Part of a small language model's weights: MLP 1600 ReLU, tied embeddings.
Each number is 128 + 32 x the weight over the matrix's rms, rounded and kept within 0 to 255. Layers, rows and columns count from 0.

# layer 9 MLP up, 1600x320, rms 0.104, rows 1225-1267, columns 0-79
[[195 105 167 106 141 131 152  40 167  85  98  56  96 122 120  89 142 112 132 175 122  76 143 151 123  95 136  87 186 129 147 169 152 137 145 116 103  77  87  90 142 114 158 176  61 182 107 174  86 113 133 122 127 124 133 116 126 131  94 171 118 154 122 125 130 116 160 100 146 153 119 154 127 104 222 105 144 127 150 123]
 [156 131 150  73  83 112 134 100 115 108 128 170 140 204 101 164 123  78 128 145 164 165 116  95 212 156  81  89 146 107 157 103 190 153  74 107 158 166 132 155 110 177 172 153 146 131 105  81  68 135 126 102  88  50 178 141 123 130  74 120  97 115  64 103 121 108 164  91 147 140 167  70 124 130 147 119 159  71 129 138]
 [151 180 129 149  90 111 186  79 162 137 132 150 109 104  92 163  96  89 136  92 100 158 164 151 157 160 227  88 180 115 102 105 136 146 127  75 170 142  99 114 141 128 157 142 115 129  96 131 147 114 102 113 133 182 102 120  88  92  91  71 161 138 158  61 144 123 113 150  97 121 106 153 155 132 108 138  90  96  99  86]
 [159  85 138  52  75 158 118 143 177 161 116 125 135  53 131  78 133 108 132 119 178 122 142 125  95 200 138 167 153 173 183 150 188 165 101 140 172 177 108 124 142  95 102 212 152  83 174 112 174 147 171 126  78 139 128 174 194 189 138  78 125  55 123 139 139 149 125  86 129  64  55 151 139 146 101 125 145 106 106 150]
 [165  91 132 149 150  85 131  71 137 130 109 106  72  81 152 123 128 125  62  42 166 134  91  83 126 138 139 138  66 124 143 123  88 100 130 141  53 189 129  94 123 138 188 109  90 115 168 156 128 158 134  90 169 109 134  53 143 116 164  98  71  83 119 133 145 123 138 125 109 116  94 136  95 156  91 186 144 112  82 160]
 [122 104 119  94 155 165 117 135 147 150 160  72 104 103  33  96 167 110 169  61 173  60 153 160 110 128 155  83 156 137  68 103 100 181 114 136  79 131 102 147 121 110 118 107  98 114 134 165  72 153 121 106 117 150 186 123 131 104 103 157 155 113 108 150  96 193 129 156 163 112 153 125 162 140 121 106  93 190 129 166]
 [146 135 120 108 164 123 148  96 144 136 138 121 171 168  98 136  86 163  92 144 140 117 125  70 140 133 145 138 151 107  71 149 129 111 123 174 152 148 164  83 116  40 132 143  88  92 127 102 106 103 122 102 105 138 101 176 121 156 126  93 112 111 124 169 124 121  88 121 103 104  90 124 116 145 141 154 180 222 119 128]
 [156 138 166 174 180  81 164 108 135 135 107 118 105 158 106  83  99 125 146 156  65 107 193 140  89 123 127 103 137 105 140 120 148 122 157 124  95 145  93 115 182 159 141 156 142 162 124 121  92 115  89 128 114 153 169 106 144 122 119 128 155  84 115  81 102 102 159 114 168 115 131  88 156 116 175 102 186  90 123  73]
 [ 87 107 106  79  94 117 133 178 104 160  96 154  95 154 144  94 179 132  96 158 128 128 110 172 131 121 178 185 164 100 102 157 145  80 143 127  63 123 167  88 140 126 110 128 143 141 109 107  85 141 185 133 122 157 119 192 145  31 126 179 106 104 131 136  74 101 121  90 130 121 124 162 129 148 132 106 145  91 160 171]
 [103 139 137  84  91 159 203 127 132  97 153 106  74  96 143 144  96 153 177  94 125  83 109 108 156 138 112 146  99 150 133 108  85 170 143 129 104 135 102  60 184 145 146 129  55 130 109 106 148 121  87 187  86 135 134 110 185 132 142 118 116 149 139 151  96 111 147 115 129  97  99 123 124 140 151 124 139 128 108  65]
 [ 77  95 132 123  66 121 118 200 168 141 130 179 185 111 132 110 106  37 151  96  63 108 149 114 128  43 118 172 152 185  93 122 112 124 107 112 115 124  97 143 140 141 169 145  88 123 150  99 105 149 141  72 127 122 135 116 102  84 123 102 137  86 122  81 202 120  77 116 109 124  68 132 121 188  99 167 116 111  82 158]
 [115 124 139 129  96 112 118 122 118 167 117  92 133  71 111 138 140 171 128 126 130 154  89 133 115  61 128 173 198 143 128 148 119 122 185 147 125 113 104 110 112 160 103  88 102 155 105  72 117 155 183 109 150 118 118 164 110  92 107 108 149 182 108 165  25 135  98 100 161 143 102 226 149 137 132 117 110 152 137 105]
 [131 157 190 102 110 125 115 108 167 152 139 152  62  95 150 104 103 174 134 180  96 176  69 175 135 128 127 148  80 183 194 113 157 136 157 113 136  66 154  86 128 197  79 116 170 161  83 101 117 162 103 125 156 123  72 136 139 154  92 132 143  57 171  90 160 114 119 128 137 159  91 129 161 136 159  95 120 102 101 151]
 [ 95 107 172 147 114  64  74 129  95 150 101 149 115 141 117 121 107  97  94  93 136 145 155 146 121  90  97  79  63  97 127 136 131 138 124 130  96  67  92 115 141  76 127 134 164 109 163 149  93 145 104  85 160 112 126 119 132 177 112 136 100 104 124 138 121 121 160  68  98 149 131 140 122 127  86 163  98  90 140 133]
 [152  96 136 132 117 130 142 151 184 105 148 123 158 161 181 155 140 115 131 172 122  89  85 130 104 182 144 172 115 166  93  87 112  85 132  68 125 158 166 141 144 122 101 153  88 101 136  78  80 115  93 113 160 107 121 131 131 168 133 141 106 117  52 165  99 146 158 169  74 135  79 101  99 220 116 161 169 105 180 163]
 [169 102 132 139 151  98 149 137 124 122 177 165 121 163 119 152 122  86 199 164 118 105  95  97 131  64 129  96 167 109 126 110 110 128  95 128 179 115 171 124  81  98  97 149 228 193 100 168 112 148 105 147 134 120 113 134 198 130 153 125 123 135 125 123 123  91 158 145 120  74 120 138 134 159 120 153 125 111 137 157]
 [104 173 150 163  77 115  95 138 182 135  90  66 148 108 133 111 140 166 115 145 173  98 119 131  93 143 147 174 117 154 138  92  83  85 105 182 132 157 176 102  67 132 137 123 139 142 169 156 122 152 141 132 183 137 133 122  94  97 137 106 134  90 189 102 140 102 102 115 108 172 162  96 145 143 181 148 162 204 127 131]
 [ 93 122 143 107 172 130 135 101 114 129 169 162 134  50 125 158 124 108 188 107 146 213 171 137  75 114 183 124 141 139 130 137 108  84 121 146 128  99 124  99 167  17 130 201 120 102 124 123 128 159 166  97 132 117 111 129 178 145 154 112 130  86 126 151 144  81  83 153 157 132  71  93  68 133  66  88 167 156  91  84]
 [127 197 139  87  73  60  84  76 121 165 122 164 148 108 177 114 164 164  92 161 128 148 128 124 116 143 128 133 135 200 127 102 129  98 148 165 122 125 171 132 128  59 150 139 145 132 155 152 162 171 145 160 173 172 185 127 177 142 183 116 108 100 136  87 134 144 116  88  66 195 113 156 143 144 139 192 171 120 131 110]
 [ 83 112 137 159  97 133  92 131 127  98 157 149 105  96 146 147  70 148 145 128  84 119 148 164 151 115  95 116 130 190 111 179 128 145 179  59  80  96 138 123 135 172  68 137 108 104 122 125  76 167  54 106 130 130  71 101 202 171 128 146 127 107 128 110 129 129 156  89 133 121 144 156 167  98 130 112 165 143 116  70]
 [138 143 170 126 165 134 128 124 138 143 118 133 174 103 169 129 109 173  91 149 186 115 147 168 138 149 108 138 114  92  87 112 140  92 117  63 133  90 158 190 122 174 105 103 165 182  99 109 125 151 147  62 139 150  98 150 137 114 153 131 157 135 118  94  94  88 145 107 121 164 126 112 147  79  98 143  90 154 152 127]
 [107  86 202  87 159 132 138 159  99 133 151 133 143 103 168 102 130 127 155 165 131 133 103 148  82 118 138 124 128 150 147 120 127 100 150 144 149 157 169  90 122 103 139 103 156 112 187 156 124 131  97 121 108  95 169  86 141 112 101 128 178 110 181 125 124 128  59 133 124  79 143 133 130  94 107 112 140 143 149 137]
 [155 132  75  65  84  97 158  59 130 112  80 178 133  76 104 105 115 150 100  99 159 127 149 134  89 101 125 144 134 156 171  93 153  69 137 135 129 117 155 112 105  84 127  84 163 140 134 111 136 134 144 132 124 104 122  84 152 146 105 186  90 149 148 102 190 155 118 119  89 151 122  76  89 170 165 123 157  70 146 135]
 [141 165 130 138 173  75 141  78 157  71 147  92 149 158 122  88  82 135 137 108 161  99 179 132  87  84 158  99 125 112 132 166  86 114 141 127 118 174 159 105 125  98  81 149 154 173 167  56 101 105 117  84 146 188 174  88 133 171 159 175 109 135 113 165 166  54 148 162  93  74 106  78 140 100 207  97 140  90 141 146]
 [133 186  99 144 131  86 175 143 106 122  97  89 180 131 210 161  98  91 169 102  95 186 102 120  96  50 153  95  55  81 200 133 202 101 155 181 161 121  99 171 108 105 151 163 159 121  96  94 105  71  97 120 110 119 137 128 168 120  99 144  76 109  85 118  90  86 166 183 115 102 131 111  89  93 137 149 156  83 114 108]
 [176  83 136 159  97 175 142 135 116 167 178 111  88 101 105 166 132 138 147 138 134 171 150 107 136 175 149  65 147 193 115 206 169 115  90 149 166  77 133 109  76 100 101 135 105 166 133 147  79 198 146 187 136 133 169 111 137 103 111  99 130  73 178 106  85 119 145 131 211 138 158 173 193 109  97 116 141  83 144 128]
 [129 164  99 104 103 129 124 136  95 106  98 121 113 135  91 144 138 126 154 145 135 137 121 147 149  81 150 131 114 118  85 117 104  95 106 109 151 138  90 135 118 134  93 137 114 138 152 176  87 120 132 140 154 156 151 199 142  99 163 147  90 127 123  94  77 153 131 118 149 115 160 162 137 126 110 126  83 174 123 152]
 [114  81 113 108 100 117  99 147  93 134 134 164 133 123 209 114  89 134 154  94 127 113 120 163 152 125 152 153  96  63 151  88 150  96 109 126 132 107  99 103 136  96 114 161 137 131 155 103 165 120 142  75 156  49  65 108 128 108 134 116 149 123 130 120 171 193 122 112 129 117 115 123 175 162  79 179 109 114 140 121]
 [117 102 150 130 128  73  94 100 134 102  73  99 104 133 127 198 189 131 147 111 114 117 145 154 191 126 186 159 132 139  46 153  80 109  92 120 112 140  89  97 129 120 157 109 192 113 145 124 107 110 123 146 161 121 116 114 144 105 130 167 127 104 156 131 130 132  95 136 125 142 125 141 134 132 109 134 136  80 172  84]
 [139 163 107 160 142 168  95  98 120 162  97 121 124 107 155 131  96 120  79  82 140 128 109 121 127 103 163 172 129 106 102 179 137 122 135 144 109 139 122 109 122  99 124  91 174 140 129 162 136 135 130  92 139 119  96 157 118 182 153  90  92  99 125 193 142 102  59 144 105 100 100 128 119 154 131 164 126 125 127  78]
 [110 163 113 113 139 121 113 162 142 195 139 153 130  87 116 131 114 131 142 167 135 125  97 125 141 155 202  96  89 157 165 144  57 144 151 113 142 176 110 188 118 135 122 130 164 134  79 157 143 149 102 140 116 193 136 198 177 144 107 127 139 123 152  66 165 101 138 120 148 131  85 159 179 112 160 123  92 147 152 185]
 [ 96 108 158 113 140 166 142 101  76 129 116 188 134 101 120 171 106 125 166 187 142  97 121 133 149 104 158 109 149  89 165 134 123 104  89 108 114 138 105  27 129 157  99 176 121 100 135 172 165 152 134 157  97  76 122  96  92 164 150  79 165 162 118 198 169  95  91 103  86 205 157  87 180 162 126 112 165 118 183 164]
 [147 102 170  87 127 148 142 139  98 122 136 116 149 176  41 158 199 120 102 117 143 172  86 145 159  79 198 114 108 139 140 123  85 170 124 156 139  76 135 119  56 116  97  80 175 121 104  70 138 138 158 166 153 113 103  95 127 172 117 136 106 118  58 139 101 101  98  97 166 102 116 113 123 147  99 156 146 108 121 204]
 [134 135 141  99 118  77  69 131 158 127 110 125 115 116 118 178  65 132  78 107 154 179 216 170 152 152 111 163 135 118 206  89 139 145 135 108 157  97 104 146 202 194 115 138 155 115  88 122 120 133 110  73 169 136  80 120  58 106 137 133 151 120 111 110 157 110 117  64 109 112 144 205 167 109 149  57 214 128 159 110]
 [107 104 105 113 126 113 147 129 125 114  87 106 121 117  85 140 173  86  69  96 152 136 150 164  73 153  99 131 101 128 149 126 105 114 185  78 119 132  97 154 112 132 135 151 129 138 158  93 124 155 124  91 151 137 112 158  97 148  81  75 106 149 146 164 132 108  95 142 106 105  84 137 159 100  93 171 142 115 154 126]
 [158 161 143 206  87 112 111  80  80  56 162 123 112 194 159 113 126 121  83 180 159 112 141 113 102 141 119 126 205 166 139 154  80  80  85 102 146 125 171 157  91  67 133  55 116 155 170 115 114 122 129  99 142  80 116  67 154 109  77 121 135  91 153  94 108 142 115 158 155 109 156 109 153  79 138 174  83 110 120  97]
 [159 180 147 146 142 126 132 119 130 130 147 153 154  68  83 207 162 127 147  78 146 131 111 105  90  90 177 151 101  68  84  82 112  67 102 118 159 131 158  96  96 116 129 184 108 129  65  52 138 132 136  81 134 127 137 147 118 127 164 118 174 144 154 153 133 142 112 176 144  92 143 125 119 154 111 118 118 241 122 177]
 [187 139  97 123 103 129 142 141 141 149 101 104 109 155 107 168 183 149 136 158 133 147 142 161 127 172 133 179  79 168 121 131 104  83 119 143 107 112 169 130 151  89 157 122 150 105 113 123 109 148 133  74 174 118 152 149 126 122 175 135 203 134 130 114 112 167 164 159  82 119 101 150 209 173 161 148 145 149  87 123]
 [169  32 120 152 151 144 138 159 185 139 105 143 136 161 143 162 109 164  97 132 181 120 140 116 146  73 116 186 139 129 143 112 163 143 106 121 111 137 153 116 101 184 144 136 118 114 140 113 122 167 139 126 113 111 152 199 117 116 140 123 154 121  99 146 177 119 124 120 135 106  97 125 150  90 140 144 151 164 153 104]
 [115  97 138 194 160 121 157 193 139  76 114 126 146 103 148 134 118 116 101 154 114 154 176 131 141 105 131  90 130  64  48 170  88 136 148 105 129 173 135 167 196 137 160 137 185  99 172 134 154  94 114 123 117 152 152 162 144 139 105 137 128 133  97  67 144 136  55 173 119 133 109 100 136 126 173 145 175 190 158 115]
 [ 61 123  88 127 112  80 102 158  72 194  97  91 103 107 110 127 144 133  81 139  74 154 132 108 114 135 114 125 141 156 129  99 102 186 179  97 139 130 149 122 169 121 173  86 123 155 122  72 113 174 124 131 141 164 186 109 142 149  64 141 103 125 125 120 100  34  97 119 174 140 144 125 112  64 150 123  68 109 164 139]
 [125 108  39  57 164 114 111 196 122  68 161 162 138 135 192 144 106 179 142  87 149 100 126 128 125 142 142  75  74  98 226 140  78 157 131 168 129  77  94 129 108 160 206 143 121  65 131 135 197 122 142 167 158 147 141 191 114 141 163 117 146 157 147 162  99 124  69 118 135 107 112 121 156 177 146 200 162  83 147 127]
 [153 143 116  99  67 171 133 130 193 177 139 140 175 127 170 167 100 190 174  74 144 146  78 127 118 165 132 182 125 135 149 118 106  72 184 145 151 178 118 196 182 131 135 160  98  91 124 122  75 111  75 133 104 111  95 137 160  91 103 170 179 200  86 110 144 142 108 175 108 161 109 142 181 132 130 100 159 189 126 104]]
# layer 9 MLP down (transposed), 1600x320, rms 0.107, rows 1225-1266, columns 0-79
[[101 128  87 140 147 156 127  95 125 107 204  94 168 103 130 186  76 119 140 107 145 185 147 135 131 134 129  83  86 130 154 141 128 100 168 143  85 176 160 159  59 153  95 156 117 134 148 142 119 179  94 123 173 147 136 153 123 130 130 139  90 116 189  99 141  96 178  83  97 118  78 161 155 156 113 164  96 154 114 138]
 [ 94 158 154 129 138 157 140 148  93 125 169 152 150 114 192 140 188 126 171 125 117 136 164 164 131  83 149  95  94 156 120 179 171 126  94  93  78  70 193 128 152 122 128 116 165 122 102 124 154 127 152 130 126  66 115  87  81 129 140 197 159 164 154 133  92 221  72 141 113 179  60 129 121 123 169 147  70 135 130  96]
 [181  83 116 113 164 156 173  88 147 107 120 175 162 108 129  70 114 141 152 177 148 108  90 111 150 137 166 187 178 116 101 111  73 151 140 176  94 177 189 139  91 149  92 151 130 108 116 125 161 137 111 146 124 113  95 108  70 159 159  55 125 120 145  84 135 127 124 145 103  85 174 128  86 128  58 113 139 109  88  52]
 [130 139 132 124 138 120 117 163 148 123 153 136  65  92 106 172 190 142 114 107  99 147 135 219 183  82 131  95 133  57 121 134 118 146 125 158  71 131 165 126 134 134 186 102  72 137 133 172 166 134 167 122 100 127 164 167 104 109 142 126 158 143 140 106 179 208 144 169 154 180 135 145  86  92 142 109 132 133 178 121]
 [100 140 136 157 125 124  88 145 161 125  59 174 131  41 202 157 189 136 115 103 199 110 135 117  92 117  75 143 129  88 123 130 122 116 134 120 182 205  74  31 132 140 111 157  89 147 162 166  94 117 177 104 134 166 166 109 140 133 105 155 169 157 125 121 188 143  83 131  97 144 112  94  94 105 131 195  97 131 153 113]
 [151 172 109  97 106  31 166 158 135 120 192 152 158 140 131  95 136 156 138 176 150  97 120 134 217 146 144 139 166 110 144 157 116 108 115 135 127 140 163 140 129  62 120 138  85 187  96 153 163  60 110 166 151 122 126 163 139 162 159 156 109 158 152 150 244  99 135 105  91  92 131  98  86 121 116 127 127  49 123 117]
 [129 129  79  97 139 149 114 100 167  74 160  61  97 103 119 120 117 105 139 135  70  69  86  99 134 152  44 163 142 143 115 105 128 158  97 124 143  92 136 147  78 111 158 129 119 120 146 144 152 116 138 140 163 122 110 173  74 105 141 110 135 195 179  81 144 175  86 121 109 112 113  73  94 180  82 139 162 163 128  67]
 [147 145 118  93 132  94 123 135 175 148 120 132 122  71 177  88 103 125 148 102 154 169 108 128 122  97  95  95 165  91 134 140 151 137 110 126  99 160  86 108 132 174  87 220  98 167  98  81 129 118 120 102 109 125 132  99 123 140 141  80 133 107 181 127 136 141 165 126 109 137 165 154 125  82 139 170 137 146 126 125]
 [132 146 119  96 185 127 174 141 102 148 106 146 100 110  98 164 146  38 174 145 116 183 100 121 120 177 127 101 152 140 152  93  87 171 161 106 152 112 137 141  97 129 116 129 124 116 147 121 153 162 106 120 108 136 145  89  91 127  69 124 121 150  79 114 186  89 172 156 130 126 145 172 129 169 131 150 151 213 131 144]
 [162  97 160 115 124 152 159 130 147 139 143 170  52 144 156 145  93  99 103 164 107 145 103  82 145 117 161 113 160  96 118 120 155 107 112 116  55 180  86 113  87 165  42 110 136  55 140 111 124 155 149 144  77 163 123 147  74 170 112 160 167  90 148 127 122 165 127 108 132 126 134 145  95 115 129  77 108 125 131 102]
 [163  98  88 102 140 102 110 106 203 116 111 114 149 105 172 163  89 103 114 162 151 127 133  94 133 123 117 131 110 106 113 161 102 108 115 137 156 160 121 122 129 131 146 106 142 151  73 155  98 141 128 148 104 134 125 106 112 168 198 193 117 121 134 135 138  42 138 117 111 189 224 140 103 135 101 126 141 126  85  84]
 [124 118 148 165 209 178 153 118 157  94 108 101  99 128 127 109 136  82 112 114 129  73 165 130 137 115 129 110 175 131 121 146 161 138 127 147 118 144  75  68 130 117 144 161 164 152 130 152 144 140 152 110 157 145 170 136 111 149  98 106 163 112 105 152 150 127 117 133 136 124 124 111 132 148 166 140  58 141 121 175]
 [ 99  99 142 134 121 174 167 108 151  86  93 132 154 118 160 111 117 104 101 137 167 123 149 127 100 166 128 147 164 158 153 105 121 102 116 133 153 144 124 139 112 135 138 186  98 158  42 152 106 122 146 119 187  95 132 118 116 128  92  80 128 113  72  95 136  72 132 156 121  88 125 139 123  88 145 147  94  75 156  75]
 [139 162 175  82 148 126 166  97  99 131 138 140 116 140 153  89 163 117 102 141 143 153 165 128 104 181 110 106 111 139 124 110 139 129  98  92 151 158 242 138 143  92 180 161 172 108 113  97 125 111  69 125 190 148 118 152 192 104  91 124  97 184 121 200 162 145  97 140 155  82  93 149  79 106 106 106 134 127 172 111]
 [134 208 118 200 110 127 111 179 103 146 189 104 145 143  75  84  89 130 105 133 131 129 147 162 155  97 111 167 130 115 155 158 103  93  97 129 136  99 117 127  78 131 169 179 158 103 142  86 155 139 133  81 141 127 187 119  90  72 117  85 109 118 134 103 118 149 140 111 150  76 164 145 157 130 126 125 119 156 127 128]
 [138 166 111 184 137 175 137  76 128 131  92  83 184 121 188 151  97 123 106 138 120 129 174 151 141 165 142 105 145 140 129  98 112 158 136 171 151 123 133  81 120 115 143 124  94  62  77 157 145 146 103 131 122  85 119  91  97 107 118  88 156 108  98 134 141 118 147 150 130 227 173 111  92 151 125 129 115  97 109 127]
 [149 135 101 165 116  63  19 161 101 107 132 124 112 135  87 119 120 112 106  75 113 216  75  94  94 133 112 127 140 183 159 105 164 109  96 149 119 106 127 133 154 145 124 169  99 131 108 140 145 155 106 194 173 109 219 132 175  39 139 145 117 109 168  77 160 164 151 183 157 104 169 100 190  97 125 106  84 159 124 120]
 [129 114 145 124 152 112 162 175 131 117 133  87 140 140 142 149 176 110 126 169  57  82  71  54 129 187 162 170 108 111 144 187  98 172  87 123 146  74 143  76 148 172 134 162 120 158 169  81 117 189 119 133  41  83  90 157 136  66 186  78 168  67 102 166  99 134  87 146 148 140 116  82 123 117  72 143  94 180 156 144]
 [162 106  76 166 113 120 102 139 152 124  87 119 181 155 145 137 143 129 132 173 170 146  91 144 181 123 120 111  64 166  88  96 112 149 158 144 135 161 135 115 109 135 137 190 148 138 120 119  96 137 141 186 105 145  88 141 117 150 132  77 120 130 135 129 161 191 148  82 129 135 132 197 108  82  85 122  61 103 133 116]
 [170 185 107 112 107  88 118 139 112 191 104 176 119 123 117 147 129 124  50 131 159 107 144 136 135 131 106 152 137 139 126  71  93 115 119 105 143  81 157 174  94 122 124 148 118 124  97 163 119  68  46  83  94  82 187 120 164  74 149 113 145 106 122 158 131 105 114 167 140  83 188 156  91  96 129 131  87  95 138 138]
 [123  94 107 118  74 128 154 107 111  98  65 134 178 123 148 114 102 154 134 120 112 163  93  80  78  99 115 137 126  81 127 137 108 108  99 122 139  59 154 164 129 143 160 136 108 141  82 125 158  93 134 102 170 155 142 166 171 157 174  67 175 173 117 164  88 152 128  99  89 144 142  83 178  76 161 103 134 130  89 154]
 [156 127 170 121  93 149 173 131 149 148 163 128 149 173 102 127  76 131 133 165 132 110 124 107 157 159 152 190 168 126 106 119  71 125 184 152 116  97 135 100 106 177 141 112 181 107 165  65 128 167 139 119 130 183 148 143  97 164  97 111 112 135  79 124 121 105 141 138  87 160 101 148 121 157 135  83 181 204 132 134]
 [146 113 160 156  86 115 101 118 101  75 157 130  81 103 178 114 113 151 159 172 125 138 144 113 140 177  99 134 158 150 138 103 121 139 152 177 152  94 136 132 133 131 146 138 128 120 139 188 133 105 124  99 151 107 117 174 150 119 186  98 180 157 133 125  78 200 120 133  92 136  53 146 118 151 146 149 154 161  81 142]
 [ 84 195 101 136 155 126 133  61  54  99 151 114 152 105 133  83 184 168  83  88 162 177 144 196 131  91  65 119  82 167 163 207 144  81 132  91 169 109 178 153 138 144  44 167 173 126 107  82  28 138 128 142  97 144 181  31 159 174 134 117 181 156  67 110 124 131 190 147 123 176 125  95  81  97 219 159 112  77 158 142]
 [130 115 163  96 127  98  93 172 172 186 145 140 101  96 149 133 106 126 114 119 111  69  79 128 160 139 168 112 128  72 137  75 140 135  94 150  98 167 189 132 184 107 117  85 117  71 108 145  89 165 152  93 149  78  54  87 120  98 136 139 208 188 130 102 121 111 105 113 146 140 161 174 130 104 129  98 138 150 138 141]
 [161 132 150  65 126 126 127 160 124 130 127 108 129 155  94  66 130 181  79 140 137 127 113 100 113  79 133 141 120  82 133 107  79 139 114 171 120 123 137 172 130 124  98 146 144 161 156 116 158 117 117 116 161 114  89 146  88 143 114 143  94 104 114 103 125  93  99 130  83 144 121  96 118 137 103 146 110 162 188  75]
 [156 168  97 155  93 124 122 185 151 134 113 144 203 128 134 114 156 135 103 156 158 119 114 138 146 133 108 119  93 151  89 123 126 119 131  59 125 124 122  79 160 168 162 122 146 183 209 106 155 153  90  91  79 156 148 168 145 100 128 160 105 150 178 157 147  81 125 109  77 181 109  99 111 120 146  91 115 134 117 172]
 [ 76 115 169 169 127 107 178 134 156 104 149 133  73  89 145 116 146 183  94 153 175 133 172 132  67 123  56 133 127 155 165 174 134 147 115  99 136 146  91 113 119 127 138  73 102 138 206 176 144  83  90 104 112 164 195  95 141 126 166 139 115 114 162 142 112 119  95 116  91  54 121 142  91  84 132 133 123 122 104 166]
 [ 83 170 110 167  91 120 125  92 136 137 148  82  89 127 155 120 161 190 105 100 115  77  86 112 124  82 138 130 132 155 103 138  99  92 202 142 115  80 118 136 136 150 146 123 116 155 146 148 148 112  90  95  82 102 133  97  99 116 113 144  94 108 158 128  55 147 157 121 160 139 129 115  83 115 148 108  89  96  59 175]
 [152 117 132 105 133 107 191 142  98 154 102 106 129 152  82 150 123 172 162 148 156 148 131 129 137 123 174 132  80  90 143 125  85 130 160 101 138 111 101 112 115 109 142 118 131 113  71 103  49 123 116 108 104  93 148  99 111  98 137 171 180 128 115  65 135  95 145 135 117 161 146 117 161 169 141  81 133  92 121 131]
 [165 137 146 191 144 138  68 116 122  71 122 150 102 120 110  87 126 133 121 134 133 124 113 154 117  66 126  99 170 192 144  62  86  82 109 120  95  85 123 103 116  94  59 157 146 155 156 107  98 166 117 114 174  67 118  78 136 117  75 195  71  52 145 139  75 127 100 162 135 134 142  83 173 122 188 117 110 228 156 103]
 [146 118 158  97 188 143 132 128 113 146  82 127 126 168 107  75 144  65 201  90 108 133 111 214  99 130  94 138 145 109 113 232 177 129 107 131 120 206 159 119 143 184 151 124 112 152 104 175 143 168 142  86 128 104  78 135 140 128  16  90  75 166 114 170 107 130 145 132 169 185 125 141 194 125 108 149 106 139 165  80]
 [141 115  90 130 185  93 155 142 115  90  85 138 131 153  92 117  98  90 114 135 112 104 166 134 107 168 127 138 162  89 100 148 127 149 128 114 172  91 103 121 105 136 126 175 143  42 118 127 172 143 134 123 135 176  97 132 182  87 110  96  91 125 138 116 125  98  87 165 100 105 193 141 125 144 116 103 162 142 101 213]
 [133  93 118 154 169 174 123  96  93 160 135 122 175 161 160 102  91  82 194  78 127 108  87 157 125 124 143 118 139 112 125 121  98  72 129  84 102 168  88 120 130 124 194 163 110 145  98 126 155 117 131 131 111 149 177 112 175 113 102  39 150 104 163 118 150 103 113 149 157 155 125 115  71 121 105 178  86  96 100  79]
 [101 114  74 138  88 151 155 135 130 193 139 148 161 133 143 141 107 116 195  97 157 126 151 110 133 171 133 104 100 128 139 109 153 163 137 122 108 140 160 152 180 103 133 151  73 183 138  68  80  77 162 126 156 123 110 146 134 127 137 152 125 126 111  97 122 183 165 138 122 160 117  96 151 117 143 123 169 139 134 145]
 [131  63 120 110 142 145 166 191 144 144  96 151  92 131 132  96 141 162 168  99 114 152  97 170 188 116 138 172 118 136 116 104 149 173 158 121 132 147  97 141 158 123 159 190 126 112  93 135 138 142 112  92  96 149 182 176  79 132 213 123  77 161  77 184 157 128 147  48 105 120 127 136  96 147 141 128  85 141 180 162]
 [114 169 194 154 132 119 177  61 143 120 146 152  91 152 129 126  93  97  55 188 105 121 156 125 141 147 131 104 124 147 131 187 109  69 155  97 117  43 114  90 174 139 128  97  88 121  70  97 131 140  74 137 159 148  82 136 153 127 182  72  84 143 106 101 172 124 125  73 122 182 152 152 159  89 147 150 140 149  91 126]
 [109 126 140  87 166 108 159 105  98 144  65 152 127 152 130  69 125  91  65 125 118 134  84 107  85 172 135 145  97 142 113 139 117 159 135 133 124 165  86 146  75 129 128 178 110 131 102 115 150  63 125 132 103 118  89 111  84 179 151 133 132 107  72 146  89  99 158 156 110 110 117 101  53 152 125 132 181 125 140 129]
 [168 105 102 117 122 204 171 114 104 179 110 151 163 189 111  99 125 180  87 133  87 130 112 137  92 125 110 100 109 179  95 115 134 158 149 129 140 124 141 103 139 119  95  93 123 107  85 190 151 106 118 175 104 127 156 105  12  68  85 154  85 133 102 153 103 120 167 107 146 133 119 122  76 190 165  43  95 108 110  56]
 [107 131  59 117 119 150 154 110 163 170  82 151  89 102 138 135 148 161 127 141 158 134  90 137 145 133 143 155 113  79 133 137 127 165  84 139  87 168 110  78  55 113 116 160  88 153 112 179 141 166 129  96 162  84 134 118  97  87 153  80 147 165 132 110 125 144 119  98 160 150 127 134  99 107 119 146  75  71 116 110]
 [146 126 142 151  99 103 131  71 109 133 155 196  98 100 156 139 105 111 168 122 188 113 131  97 156 160 121 131 128  81 134 107 144 132 123 131 140 130 114 132 105 113 131 129  77  97 103 145 120 200 191  96 160 126 116 137 147 133 152 162 132 182 141 122 161 190 125 117 170  79  95 134 115 114 149 155 127 159  79 129]
 [138 177 133 120 176 181 142  85 154 194  16 138 108  62 124 196 161  61 134 197 133 101 114  56 144 140 160 157 207 205  56 170 151 134 152  50  89 103 111  91 142 133 118  87 126 118 110 137  80 137  99  75 143 115 120 114 136 129  90 141 192 113 154 151  72  97 131 132 129 154 146 153 184 102 164 142  65 135 163 174]]